config = dict(
    n_head=5,
    d_mlp=2560,
    norm='layernorm',
    norm_eps=1e-05,
    positions='learned',
    qk_norm=False,
    attn_scale=0.125,
    bias='all',
    parallel_block=False,
    init_std_up=0.0211,
    beta2=0.98,
    lr_head=0.0105,
    schedule='wsd',
    dataset='wikipedia_en',
)
Each number is 500 + 40 x the weight over the matrix's rms, rounded and kept within 0 to 999. Layers, rows and columns count from 0. Numbers have three digits each.

# layer 3 MLP down, 640x2560, rms 0.0476, rows 346-518, columns 1200-1279
450536440537419568513491517457515433456461499523463503518425473530525490558504555499556496491524477498529541536572429506524526543469520453445603493592399469475487451522490492513540494489534526602428458514463568473482469536502476499465464522
504504489502462519499502538536469460470456532489527551535458550548512524469446489482515551440469548427505597503444493446493512491464503566539474453521534544488476537505507488467495543529506508486549521419475471542479470568509514443494507469
436481522465551536491537569522460466499485497501546549525500511530577521541448482529549545476523541552510494487479509544517511513594492498461476510472493450440488558500450532495491482571515384456434503474476522469468529448480496491484511562
442502497471504467517470499500493433478463510520534507446472453484503483446441537499605495401564446524489499423460534443478563428541498422469479489547501478503455468518457505438448408475465488461523540514467524451498457465465487460496504464
476481482496573489532544519516453516446504486485504457522429481561599434497512511477592455568562438484545426444537481471508585512527456437404515502457458542458563487526467489473461498490512528533539493540553510495512515505451536478484561557
491411490483555535487491511519362456458508487441502460516507521566501563498578495489532525484463544540535474521456536544467431509453496516506518509557475519517499473468570589497520471451512560502428485474585558450488495511444507495463479483
510473530534499489485545458551505472468434477474535454497488487462511453431462449499488533520424448553569522511470464396464524494576481524568635555520456500550575488489582477453495497482519570473501483514544536499462534572499502467493493510
440518579493493536490495496547449492484468482520499586493418533540476496483451501521523494509466497548468504578530488510474398477523520488570501465422490558495496514471429492514530415478560475507534539469472477519469472469470537488489536472
536421490558479543462499543486512502466479518577452576514520608457516465534553517514504479518514478497523555536462514492495541568506517425541574516528491559537540516418532427589549486481527450495494543510501559478535441453472540593552547428
459524461483420522539456524439558519511514482541584517561483504493551481457515453484468460527573471489481580555530570413529587592478545408463488528513485588470439538502399447580440453571467514487510513462443464447509490568448508587516509538
497530557542450470542451499519396521532536566531528583485477520535522550504532530514465497448450454552510491598506435455459530567517478450537465477522488570452467505465591537558454557543387529500558430491507562495447538446460462519453483536
478514511532500608543457453434501486546467498534536515499572526462462464482531483508450433564602491473432492479501437509438476497449485452497456467561507513522495429471562541493549542498489491458461574522482448466574524531463493543441518516
464511523499519499509495572499494431419479472486400428531504448555486495530501467402618566519457501499522533453476445462489465500457473510470462491442447478566515513524452548503464551473497464486473558430487579438435463499545557523603513396
476541520507573547507488511464490553483554478523473546375445516544533504489521520579548480431430521501465526508495512539482536474535490503512503452553533534503512544451542482481492552524539480455499535564519451461470429527428548476479473480
386533473523471506481522518466470536546521479472495533465490482524519453496481527488475508495493566463412563516521508553465574412449505522537470483479518448513478435497506433448556500558525512499545468494472480513533517515591465523492509587
460460507498527500474549502454551426443518478522438462492435521523524543464534478487548459447564530435505577434475459466508489491493466515494450549505486463571502459498572480493577515438621454469429501500512482419464455486430497554439506491
525473483473473468517490469540519489493514508430518457453536482469490488528474520441530563483539523447518450532594549510554505532498562559575467492524468518443473504486483513519490537513459515559478510513484491475490476468523479509473506478
417507537501614532479449453450519474555582517530560519480491542523506517543516501493484491496499502514416498462487484558525558521500436548572480504516494507496488541494560513499495520538512509485516484473470499519579451469426473524475418481
501483493510493533535535494565488558515489488485471543480525478484500497576465529443505550442442462491534457581495471542506485517608534508446575549451507567485448516387469491519438507485556439474463517551503471481487468496473486479550497531
527462528512488446485485520484482481408537441473518502452509519453541501509514531435548476509466483513592526526500484538481523533495470426481448477500576461491441493528497448486508591500471511534497436516461465536481485513513573514503405478
481605517522459528455504506515450459464537469555481509550467480515481509407503413450486576548532462564482424485548508476531544531421540520524465492520509425532427537519544491448540504510514525527519488476500493557517444511482547473500554482
469485483509453433488513459533464510443585488431556568563493501483546467515446485465505531447510552459551485565473355454478465548518525447537573454545515519526495526465522479518494526428555499562483537472514397464464384564477537538509511535
556516505517485541534506447473477449574550548470518544480449527524468473445499486463438453492558524522448506531470486454538479495542479463558465465504529536543505548552486483473499459534489492476453509509456429533499441509551519507502515498
452469522532419499430577476479499487497546501599498505511515522477468541512507501488443469474492524448520494519515514415488515550458533425474577432455434441477456517504485465492449494516481513516502442484504513568461494501552541551463440490
506556543463487514547411586525509496509520485498522504521478565474448432556517526487568495544493542526501552504547515533488546587430544511503528535509534497494478478512414567486469492462541551519566476385458449486563518469492499513480508531
526574452460500563504531505566546502507472525517480479506511473509462494523434510439547494504478456496428445503488588481542497494522584456471441464543404564506512526459454494467545559535509543508502462487534527509466440546460533515531509525
484556510457434556544466505509422483416500495476520512518418523471470460515465481554465452471518512484540530482440447499572551505511510522499489563489460474539524511521522496446526508425578456529554519454535459529462518484483527475487496494
467514456451477475510461421527399544473522377511502493504512530514475506497486491566517470488387523538572512502438514449593515443526504470475486501469506505535488494551480546416450558518502511442546518441542475506451472535526496434440521553
520479522457521528538481452514563504541494513408507467565503510513450490538473468496534495486494471445522505411523512566497503529494508502495566504467536588526457553517425454472451505512511552381441573492472491560510445494491515433434521518
507526480483450535546457437561431493472497501551512485438493533547452426478491436570368506449478459458430457512458505582431525489498466529455554484508507534448463443549517524495498566493448502475498490505473435496524504481512460478454452462
492521521562490533527473484513504490526372545471466400556506491467500538456553476498495564498479474495542507528563563566492431488563508507486516479463528429527519534404489522503472491538514492475541526519570479559524549468557559435533528485
553491524501496491495475484500586517411505490492498496516538445501417473474516529476466473546553469497504554571489472567524514489548442505522515502476470545482460497484458508479542473526415452576486422471537469511522420496423503458498417452
536503509544546501516463502487495472489501450549464490496488460448549513495545529458526455474509529577432488584517540466529405511535486541502553410502481448549531497526499449488513431499537574445476557575441448489509449475531441496468519510
531457523490518543492420481504522451464505434513483505434522545532472509469575491525468465508486519508530420455519537477499447525531516515416506482516481499493501482504503511466524482466478569467449537452482499526506508539546570484466481467
490494515437477496425545508556465396501593459487514438520506520597500490501525483480552486462491501436502517522510482488463512520541494552554512580524519486499508429492456519489457534443531587464538547541507482505475519467538506480463511470
540463475527548544575530492510492476440523543477539556573479505470501530497402490515554478527548529446439587478540408559476479467428502528492494562461439446463486496567525517482492539486559429534518548496467569457521546480453478505515447505
480495511551548575532620525553528579482437503475484511501486449474507450550504447525549466464456561475526495481479516498468490502470485530517498506494594505460476494544521547454536499574532466479520484523361522408488464528477434462514473522
504459493496472491483502524453473507476533446499478427504559510494461479588562479527448506502451513540544484475509524456479518502535503489455520500482498514495470548480546487438487486482429531561526515528572482554423487455479475486488552489
479439465541474534446505490544502546512510479475504467395521479436533472487619541515519518488510401505605540539505441447503492543516517497460481411465485415516532506465502546589505534516512446500501554521525541500504478466478466507575479506
560553482508545556486466456478427531477527485513528487485481531449459475499502499525540468556463494428510468529467470486612471484490521487510536534445521564480449567521444464419481423467498494461427510501526525501538484533447559478493507535
495508484509475444482515498511530532519486501498492509530489527463515499481466533503492423527532541508482505460456479496497483483537497517488450538573542415489444452528433473508528512539515541486472480447489480506440466538477477440471504508
497549494465545532511455490468558407482574576552451530536508530538455566511469511502569557530477559523407522529477475489472497472574565580498541514489479574535468486498469466453484550479525492504518509571611490504523492510462518451482447498
453496443445505440485493461510520519536560512520509502548555521492491539476406494498511576499546508488490478523528505506471511431526471523560601538530487515437516470368535525497474554515454521480494521485499450442486453510525462519468443543
485582491498431487467464534550482499490517483502505526443584545497490475530520444561509498586503437497488493577474495512484467477474545522496496570510542498451520512523392449495398548552488506504540510490563434533507497494423431557491458500
529541457595428510518454490517465527481478532471427490506516498458472506483546511591498455528550487462489459528521471535469410447533550523489531460444440506518513536492558453507483516469508507483522574500528502471451512502460521511498478540
465483450486469451452457516472455399527417506501583528498430444510434416489564479591520463467519511573472463540546436575468458464479510478556506528532498489524538491495520481509479500551512527484400494462521531541478413497446504536606512588
525523503499468446448532480519540504446594540478510548501502467511460478452559469561460519424477490560474517521530554498488415469499449435453534448567528482510481590485520485488536564448564419502541478474463457506554466533490524507490468482
464427450539485490438488567575413499488520484485536480532473504466481569534534520513446583437455501477377572460481515482502451477520554555492478563493512527458520528538440449522475525509509512479485423497559517560556581578427476511448484471
527570500453459565481474563540527597450423429500513524544496563499433621542514471513466532471505419589479521513486480505503497504495415502467516485493484495407464508532461454470494511458513487529371557479517482459495564479497478522460468551
513519476502516539496455561523483491548467560459501437476475481484532425557499505428497474519513473494450526448477529459519537494475507487521477550464493480438549478473473451500429492538539481560538452521489487475486468443467524518453506487
448507531557568491505513545526538423518483537470512511522520524538511490461480501386570567486488462457466511411501550496459554457468500547443517439538451579520523520487409454555447526469510511587502504472433453575527494437504574471436458478
535524490513554555533516554398466458457456517520518499554480549501498444483619553496504562505482457523453490498508501440489503453516558477521523497551507453487481502543454551541505517444459491562468551501470500515465505494539496472536523479
484465564473529448513477530508532493561484442504581420513526451475457473466448502440527517418489394458555402467523488543466495527547576515439531493520513507551517477521502453501456487508473496477503433496492438504508495531468522543463570521
528504490531454556500461495467491500453488557409505469522527532525453453477505547467449503483642521457418581537584526443501466473435497450506488521437496481489509585511577543571517475507519531501542569492493473422487509504488539522476509528
482578521489470472495570455478445477540521478492465470457519496428592504472465500518498416506503459510516436577463478519531516487485553564453519600533495494590573552448468493491442435525532536512492519489460534524504503450473512534572508550
465509512519472546521468521476546451493483471481454486478504531407452579458485494483500475532548510528480496441489460482423534474470434507502527445552550543543476511446485506486492589534535394516472503502518530514481520516423513490431380556
548463543552484544517509512456493549516430521528549543500549480506501519479500451477464515446492468475512425526494555554511488512501508452447537470455502415532463502540486482459540533509506519556481493472469542536460494479480479538513460519
500502507526538480563486517432495462518527520517434505469494470429495514520504440469549495457470441502473445499555452533555433539511511411467479536430489508525570471493458444447539469430523550582438417486542494431563606491509501510534471503
488520548515468490516493493630493534437459448444513541430515537518548501478500451538553438560546566570596551525468558548545500447512545475495565514499458462482469501487472578494520440461535460496532478454473481511502518512481450545535469525
520520580443531516527527444490483566432518509519481473570544539575545510498476475527519521474510501479432434491463488458512579502552526555467545535486542520490522515503436549414517538462509516484457482465541555513483427539456492487535517536
502479505540541517409463508462455572493474469466547505464559494479537520496546470463536395569473497519523484523493402501486469487438480510505452445520540467526487565481526502475388478484485501581542537465457459561486500517527549450498471524
474506484437488464549487410565526551489496556471491526528539509486557505573430556631484542553492534497487450524510438495443533550503522535511530481482436515504550480491490510468539444485529508490525509502538489460486498442528509495514493462
466474470584454583515487509534512572531516459536519494510404481532591521499551486419519474494489504564470485566554533521485516578434470551477462583526546524509458500503530450500549450526555518410500512521469482467566530506522495526545491471
425441523514523551557507539518578499520540539560547544469457477494509454491543459581466539550517541557535407508535551493429534516540563488515559458533432550478531539497519512483474527439546467490439494526498501474530475544522461495528546466
509428499479533488514537519483475614562491502485480470504491509468537566490482444586432511514501489493492541557488551548516515530489541563472494525492524536575462541462512477432512496420447456477556585501459451388512475497469460543486471433
508525471524466431473433460479428455432569536525526488514483453512526510488473488547469473557526557480460447506482507530465440516507468487533508419518459440474575517456488581472487458544474515553531540516541508467553455482494517563534467470
494424516521529455492509492467502444507537562489473511430481500511443528449563500528527482496479476500481499480488544451457554568503404530501493458487575537502461457477512535475457512518573487509433542494500508480440465518442526468576442443
496520439531460523523483545455529446421506473519486483501524451492555535503426475445552535533457485518493501537544579464543429533509499519581493500496513475482526600546481470469466420493453609490473442482521474563481489484554476566530490552
512533443498533523471439545475559536497552423548525540505469468544467596518505552503456570431513468443467493517513494481514492502516491491506456483446499529484444467468509477479515512450524505478509471527519487516474359463499535476553536507
480525482469454528476491522449475538453558560416548543499432542470493509535525490484461501528511428548491597469518532497536473519469477485461511465543521540486540501521483466457551478549549519480448504463552488469535556597548517517457502447
439527491473466525555545418440527428505491486549505552533423524484484427479434509560500550480422508512580504541483543486531486529522513495496415520438526497516551440481502563514409568556505488555446532483506527510533517498539439537560533501
543536457440452500505435506568503522522501499521489570506519484488548497449482496465541499510446429465435639458523533410559496468521509471494564492451489501494508481466525558558474528498473464481546555487461486542548523474528442465514524544
461448559494448465403478590478512460516448514500484534524476519479482565512498509505503579531462477488645517461536525499468490505542475490552436471519492428462455508507510441518505461462474495551459528451551549484488492448479553437483486504
524447513512511491504487432540450517416572569467490420519506528458521508517473493483508556551513547444462501567530467517483477497466506481499518488486485548453451527565506517544483507422533457459566561531467425514549551516504534523520453500
463470518502519464436547523532452500490487460453500450425538560482542622474501517405479500443441545522504502483514444477554457481450491468510466391537613498462575556458493430530539514520413494494452537548485508522443506522453403514425479548
503518496474477579475493475494469528480574526490404469481442509472517508535475486525571517517491455472456524469489483434531528479383509471530557497447489514508510526518469517510453534435506518526462512469617487510513563494484540507556529464
511484496507570510480510511490458458533474479466496432506444533543549453468463466538463429481478493577404414486513493523535472486442485489482525531549531474493532491456504484519489475471516502491517486558519549525457426552505504553515467542
487451511463536489475515582434501521444511496536492530522532489551517429456467493496460522480468373481505495515460497503505476465502501504454461492457520577529518483477488551508474482495481597522530484477541523574445463548548438485524501574
472537447486474478452466524577510558506495496485487520398532529549486596508477546488453567451466527480508567532530560492520464481553475485504470504465521481498512511549529488519439509429582447523511483495552533518541489505529447529505482516
419437570557488560531477475529538473525501528523465531521525499503520500451490493518477533464531532523547541422495548450460515481459481492486519499479474517447593459551521521514538525492429464483544469506523559578491484488492533466484505495
448539440492491474511513492525509535461417522504577443488490494540468463538507528502504499513425446436409496496462552526487564456506544449536471532506584482515446530530447526523486552516455511510523441485539432512442467484500465454470532525
493496559488518522553499538516547476517424494547511478527485516530496502547563480500518503494460498540470516480550492513505518522475502563533459449534528565463451492483446477448519590421444435535537457393553497543465523416526518466476540418
553484421441579448481474470526473487525527548592527461485560436461514521520477507509500474553493546546458559500569575486500602500577514524441517542466587578543436478487496483504493497415482532512500517460481500510551533403594402505502507504
431434520511514487411498521526498520518484494486555491515541480506455566513523476504463484530516525524487509511485472497493511462482531502490466562517497472523447504588489485491493442454500529515470472531543544471452498510538526491452461506
402571500553498491536517494527484470441585443523520564525494521521573511510555455496521501470498470518421503502502499486520490507527528609546524509503501508408497422484461524496481517527457520451492609444441497523546502525472489477484562483
510427535499474540472469475510543528540517492458518460464412467493505484491565558502502567560522506525474487503461525499516536514527491550584412517420535501516512439560553458463528440425467476520508512499466443504542560460503477448512494526
478480508485460453517476443515466522493541513475511514495467449513556529536544451491464472458468445515525417440504504531470514524558494454508496476457507604534566495430586412486454578501422481473530484446493496532506554560452531521535569454
511458497480587498487527500508523506439580522487403525456519496590503439506517472537498512507535478481487502528582517531487602524566520436474513460528483503530514567511541566477469503552506450475419465512497473510493453570448526524525461469
469518548486516512536477479490503509556457482462564557490512457527556450539475469496510491494534476520472555521489518497490522420492457528430464492560524509493477540485436516533532450435520485541491523507555503431499525439543481511469506522
527507446524442527519520508490473562462468488532488535473442512492489481501396496542513484419475488470485511484536469563489500523488468410523511564482462459456520485508474483592588492493463401560517411570451543594561466539467439500506512486
464479497454534451464475504504479562471495523521455563494505529480515476433516407470499528485444452550517503509431439565491514599523438458487502496462523570515504497556483557390560560510534503472539478536489567474523453543539481488547510454
468542526473469506578520524547493531462543506561453499462493473521492424456501464482465518502482471481534497499522570532455441530498507583485471479441487500532493475504383526461427548496521498506464532476538533527454525453483481437508478511
510400534487510494474530509557487530502479477541530487483470457478478472520486472449481559443518459502509509522427532522452538499452438517436472533535460503510540495569450548532495517427499453452496525478447517577554506523527489560498489594
571582546433400540514505456506493535489478505531497520516508500606443572549475467510497455515576520444345519534509492502534542497507488466474530536392510507468486514508519551478505517551501493514478466516462513438494555486497552420461592554
508546402453519501474511503507416478531473526517499510517479582535534573570506473543433455490467504496503583560513528526544505499517539533509521503465510462484499494472516434487443466542404501531522435538525557583460449460526559469493498523
441498536502594501476561453524533411465569488499433468463486484522511395464465556525494489538473439508521473487525523475527500569577533489502486496488518498510456505497444473487467452535527493503467461500469535528481488503511535440502489497
544475472477508495457511475519537509523529431440506474428477515467544519498464530502461487581542531505466546532493509563522505483603564509483463470556531482484591483447474432473530479523524493538420558515558407537508442434495525445498460462
531495494513492465478439461539500487517442461507477538528526472526537489488480477509492478509464485588395489569503468467504516519515453527536507608481438521461426467505491553421548484462535429465479467442492523527476553505504475482509459485
474520533477530512531473460541496465544445538500508575545466575448554505503486562479456442525582509509456498494456495474461446460522409514464499535457426526575511478591526481443520487487562489485560422511487498463482476469518485514448503494
521523477469533490511529541514516516583560422508494425489537439510458581554467554506420458490564477507472517479500475566523465492540576548531477488543536532475500485472529541504500474511601540539527537518487501511444454469528518496489490452
639440440490446542554480488454497605444538491457473544568525535437484524502495527491505477514455466489406575466501484530479459480456408566476450400488563537482536487430528486504537491470576453479553468556555470517490437445490519523450431500
487523560481487578488500526509494460468552488476502481466492545461423497495449479513499584492509446478478517520521490535486475565477474532544499532452549507489477501565581510556447515456484464496530526475618568502457479532447552533497504479
449462536516467475525492494564529512516391533504507459533492462532503506424427444530473450464517546557493563529446488452439454446530493487477426503520554533506466501489575481465559438507512547529429535461490460484548485530485479509461523552
480496539512514464513501501532456562505425500514479462477560512449530477480494524556498557473508555522515464467508464484521495485525503489499568466522569554608445510477511461494543484561575467475547498475570460518521497531544504491517501515
467480577528618489517471551449497495535521539506527533511515487510492545547443459491468543464531537426437489510583539489483519426495500502499549527480539500479510552448468504493537429505411413548520450540520462485526495438480454427574578451
510482361480432560419557455489478503485570525479486564527515486537509423504495458556545533524453458497491582556547512525472497478491481461484475515520481547553444562494526494513546561499474513491421508451537448538486525458415449504546455558
420579429490560556445504492412524514524617502504499525521545483534528455486476530539540499469506528418444526541532552474498510511467477470511494505508489522508493479485465517476632507429552513460475462571479470470538496521493495568452554542
510572567536545445581546534541541496509447486524524485496490494487474436514477483576496515513489507423493516545452547513523480500480512474449494435528470517545541522440495514580502493488562499499474498549528549429461472433548475520523521561
440468506499513448510549488521509564479499500509514517564527447576482460554568504502439447467533489537461494496485490471523505625555430453518455456547517428540508456425492490523484507544531536486450451565543490580501497590594471452414514483
522450470483492507535481393512466441497463483521535498501511485479500470521505535559519534503559477488553493472510490516505561462471495536492484482524472540488467488545479516513433501499562517476613387480523532453472506488465508538506544565
499525498441501378484520469491455461479546523564392529486446493531504503451491462525484533515543478436494448530508485508519533465535498499428582514504510474528466520529572520493481521486490529470530450507572501520458508507465518462584429524
575455487445470494550609514535539520512511521572517565476444608492489481454554469523511560526510475470533538546572558563520501508465545522592500439525515517504457501543531559502467437534491518504479570478534535469489441441484518519526519463
466445488505477452470525525514511452524525495503466533553479444539491510561530558418484533466462422527512473555476439540452470534468552552496423608570458560444508448514506481553532432501497475498536539511476524498523538509420505477540439475
507549504465461485459500444494445562543464523455476551511537522488563397494418514513484497471576474494512483503524523486449464480465428490518484424543556501503485466467470465490477560503490441539527504498469408441572529514560534517550557460
425538438501472514476528514426524580494590494439456515493495419459529551487521514471504494553500508476471477468537581460430544563515476545550532502534488536503526457530570440537471493502423441489487530506506482471453579483472478538487483486
433565585485529476471501498477444522491555513523484481510490545502513437468502449451413525500448418485489487559497492478496462506534514485481533605543513464483440591507509479548468545578577498496552509506529421472487523523564530477450460470
500425530544531454465462565572532471532484501555525583533560532510493524482475529453563477497399542541504518504512528524415525429531494499516497472576569487546476490528510510499429460514547504535437471503469554551531522491548441521525518487
517528493562504455499580489399478548541462519476461560454576562464562448480534458519441460481501522467452447506515508553544486525508505481532477511484541532535526475525458516498535555471534454519528504491537480474428507476574469518494482515
502423555464508492538448454522479442484448433503512476503501521477499576484487478548416441539558504517482448522538547556468518536518503544555457488485549537536465574471495461490438519469508476512538421484534478514514396523493564494523468554
546562433476527505459552472480463464530504488578555536550442509551491534471501530602467502525472483480405463497513524560507543488495488497450503475517543585488549493455532489541519551494515522510412552553423540461437548446460522529499519578
348557435484500532456483562558508591467503488501462548403509553509481507519533498487540453417449493533467596526464518458473583544497477474514541462463522499507455537514510511442476508450543514549541495514504423494508504518465459517535498508
569569491519498430465546524522519560437479559411472526514482517512452478529548509543505528471402435456496534518492481497469479556500589464531482426543542502564507525507423526536517526470493512509491531501547449517562474504425513475457516497
455525474559554477522530470524486529484569537492507587449473551483497568534480519559491415587510518444507457508524557473505463532529453646543474451521503547531491445483533478558523553502525499492459554489405509509507450516503477516500465543
486511430444503425525510468521550433447565531553453439507476520526368575460466435488445488505448479538500562469515527484459458489482522571471553532437484504509417539464495489445508418468490452541487538543510494558555647488497536529518520425
441539531509503509460461529521550521485476575459518519503505488510512482514552488537470512519475536495465561529610519455516503487489405476489453528518522450505452495451492502522497517501419426518558502462626486457513441489523524470500527513
465477442461543461485521422559498500475475417475557477517492559531465563534525474573532530503523523527595540515495507538533522397528444431555540456495456426542512444485486552460523474467449420507405584504527497426523461485438509469459474566
536496477486413445473534550465474514503490495489497464563446508456603456438446494539500542479428449546532563471458510464500510545437537536493536421458509447484531501482449472462463462501522528488482519519506546478533502553522474496598505492
505471506471552567481534553500536444508445516501573434378498479538468487438537553486488549439480535435474529477516521474478470485524421496496457561506452422462506486451509435498419529474560582511464575463409467493456529523525478422532496518
510500508563516556556461466559528377508559519555509506478505492495544483482506526513464547496545576413469501455553463541560565480493439551512475507548537413465532453453551539553495572447545497459409523491436451437522479499481466556431528556
512564418496513509543444473457538533564489485479470426498545516475546472503501532506457464487476533538463569519481550470526510475564450473565483461494505498504440442502564541577487552519481459486557492493436529428499438488464437574488460414
533598478429471411490502468544528502483480565432495545548503453508542441453496462510468513497521490584481457518509531539458489555501496555466490463496487478460462491429503495421510565421424462513468448471471508490452514572502531517454490503
486484515496452471526529539493467510453498515533481511488575509538507526467500453420498536519498469488515513537494453535489504482444485491484444543489509504533503481537510498526592473505497554536514536564495545521571485537448478560513509559
456505464476506579464491485465521479485453482551563574465559492571467517457556531550574501521525532542504567456460494520500463538552633546538446442545529521542460454492489526498482461441483500501437559513467531492483559467495511464524514488
474489461388520517482539439514517491423514480510539380576504463526434548533448485559489501389441446483519425568553529442414506513543486497465520483464512502483515534466467494510470530512470487456478471457549529533523495556514497451458562484
448503480478479540546501519434570536526457600559532476545449494476521479523471441422535502558515499539549512462462539425447575506478525480507566490472467543460472537460509488450552458488501510509522528487519501444540540523559501415451486463
488448447464505476522454544539495472555520411454474549468550532497562527506429506503591467474555446527470482534473456566543480600436438494538580545509552495537524400516573520504520481516467433534521479489501479522486548573565492582484444492
433428547483487477547520474510498497520517536527440454486438529522480557549518489501506481497489452467569494573451591522449477500518453524522569450551521478487480415507510537489491526492571584569460461507557510452469495565524461442520437476
502629554482480491495503515531472506580558493568462568557498483484515510552466529476545488538423517457459491472435526505458487429452552501483509508554548523460512514525410523468428385562526449451486486526524431470460516485485544429469474533
492519606484503514480485560570510448499550417492522495550505446485530427547510570454552515505445519478484498513530545547475555520502509503511504595490562491515549493469476505523519422544522546482576557540468494440438481499462458495435470521
495464589532455466552514488579577505494485565490452466477449535502464489473499498454463451529449512474516491547477523501479418512451446488459512509459569439450545492491485472420511478517498430520428474473508562497546421519482518516479485537
473454588443456591497519553465502594433435487547565463487485461519453499471504494481422533457506504532473523481472507550497487408509489534545510487451539550481498493543530539523477574539514486518510445481464437545494470515548503501511557564
516487507547512503441559493523470503520517460538431525472511498484547539466474455490552506488443445472530522545509510486377471539519465529525577515476495527590563537446556459522508504493547463524516474485537554413550483546511546502511551573
528485578518488541552533483528448576556470477521459497595534516473525484445477510412481508563461429526487526460567391478502526541453482565455516471484558457530550429444542520509548425484498505527468487471460503462505508503495441492529512440
494498547585538476460514509496456469484425498571552520531500539492473431494456480560581515468492451491576493480539461496502553508534535477428454481506498495464536402528434566551448511543495510483515540484439456440535490440523446523565541507
511479591454513436502497485530457482562591483485594510516470472488504386534542508485527503542537479506538472436507471518505499605471570519458518494512493479475464483440485569519589481473480474504499465515418550429517466518564551506537564474
522516483485546466500537467548471518451507519467498443477466532544545450509456541500504536499425522511500566465518486562520440497498496461430547476411454449504465461500475517533487510495452490447443515534432510506508461426490477525530497549
474501498473448508556521503536475523507503553501487491532610507537527433538528563520498503492567550488530523516527500461435530444451442496459544482405503475545489562513516499528508511506491456527440523560493491483493452457507410551470556489
513450545499512464492497540508518514526540476480574493508497445459494574462481520485503520512529524419517509493455460508525509552436568499462449476521497457485520464544530474530465557449555501464553515504476529535527511486569485526522492454
419423528642481429518540515489439435553419501463582499429520487561522538564549492499552497506474562521453576483487488568473510479549482466520470549550485511513409545514538471599435556556461535502511479507430516491460499427496429512444507514
518540452522528540476444520518444467512535485458493444538501457482500584522490484495609525480453522525526520522497450526547466426594499434477532513479446518509473470459519557465531533539515496487438500507496477476514460480463463513487543595
509522510557528502495464479490531484431544544454551503441521416466494480521505496517499494421417590486421511542471441397520504540476437441511487536394451498496515458536418505518547459459512516513505474464469464503508522483511471515524522576
438566551456525497522552490513559483492508499497513507485483395519521572533538542496483536497480510473486483588488430525540505497480578564461491454555524443544483411479557523518471444469514484488526570479428452542473424552449457476495445477
547504482486467476434518474444486546475369436415452548487497504523528549558536549472553496526565403513531540485502508519455544559448482493494543487478466441524460529550483516469536490485480452525511490529472531520463463511499506532559493530
537551557545457540486458499499419545440572476518520498504500450470529442538478502461389430460513441530471476509521510496559539561406503567515588431469497526558564485489517473486500425500465478550490506405491538485499523459491483519517576498
496535450480506581529483465479564521541469460436567545469572541493492483506511440510540564502459485482477495549503531494517457521496490502430450515506440471504536533470549466549512548506527552496518452515544420588509475454564477514458587578
537457439493458492531484518488505478556555497527533521482460556433487525487530526452469459492523500494544476470444513492443519542427542502525552537536509493530505486476494502480491448444581472521449558518492518525539562497572548487507467506
530555548461409486443468487562515541436517497479518530533390479545563527507567534492428557482439558447592484506461545432467516451505448494483550477488465495431500490512511539465531473542472534506497532550489587508497465590554469508488429442
489529490456417518536484562513520451543506507467507437479449532475529478552537470501502528514415557509503433506580504495405526529553500483449516506456411507533447512542461518457547518561482480429496450497420542497449471533449505586416534503
519538467485446486453557471537465481480498529454517521470450474489454536495490624479524553527487537535499496467533495573504477443500451558464475508518479478557551529578486556527559451561491495487536483524532489483483478441567518509539475511
494452544538529486528458558529496446455547504541547531465546477501574473579477539471470482517564608500499544546579531484438474465434541508508422524485534528580458491551553473475576556518496482502478517491504550490546502442519523494529446545
480591492568579530491468528467508486493576459477508495542509464500553462580587487486528553512463467533494474458565499473437500515570550517438477483504454539538474474468446443502511567528500491529505555561486578487504435518440434459502526507
527492461510552375439547516519461465480501533511524533523475516467528506493487469538517502553434511487454479473488451588432517519435452627412471527509529488477499482482558485508503535449442478562543505483525490509508512529496460493469527388
482488517515452424562505503371527517490489513484536513593483553550482554494534475496470504539495501545444527502532454489527524456450557553521461558526466429508478501544450476554523506491501508517432512512522547489501459437535506512483470502
469550453508517503536530547519548494562522464485494486501499434456480494519488460478459518528423473489475488556496585551503511539472579519451526507412473524475490535483520439514516477538490491522482476450460507494526492474524487456449518560
484481506531504502506475483592533514468611502498521529512497500514488527501501539475491507478418450500472500538407413568584460443526484426458495527520527511505521534500490496495465436503512504437486457524540503487475444489504505492525447509
497493526480467424461491529467614504525480537511488555501557510458517529526528529456453410524499433484486518525455507514474470496472508454420557512494497487524545465536507539511497549541475484577515618479533544525454579451546466507526399515
513556598463456452538356487471520477442523519578480478438542468501496475484515527496532451457515535516391481493486541503448540560555528524477488474487518536525503552537540529445477550452456549516561476530556521621460511564451490511491486431
566396500440512530421514600516408391527496472476518563505467527478532474473454475535466528502425544557524564519448542572438452524586491495513518448414430477534491443486553460440460467521527492542583515472492531489454562458469505532488580513
509471507525499476522444481479539566502553519495499531523518516531570383479472487454526512567531499493568580510526536518481533547554582496492497510497475564489514510524435514511471499491553506512500479469523608464537501533507508412493510482
535515487471492544547557504459523447503439491531434523487548464454552499485463487518507499468533467503529472452530460505549559478524493443462486516493490539498565542455507507509480500566579443497417491457536513537454499450464520544473420456
452517584506543503507493516559487500532528445452452531493478549477450413528446502545491529542560492517537525441497541435532492535515486485495451553538433504477477536494518480509459524437427484604516575434491510447512460514442449453445535502
493563466463477467471502548469501522439598503487443540481474464503457560537533520534456518513622507473566554481527505589469516458514495469530511507537527530597487472485525523478568488549450504447542506463516524521517556453572490478518558429
536521477570525468480482575545518410434463472439491545537510465486512486462482460519487592471455398488487464572529507465470496501444438582478520489578406508449515554463485432566462382499519473492509453587523506415413458520465523561501458523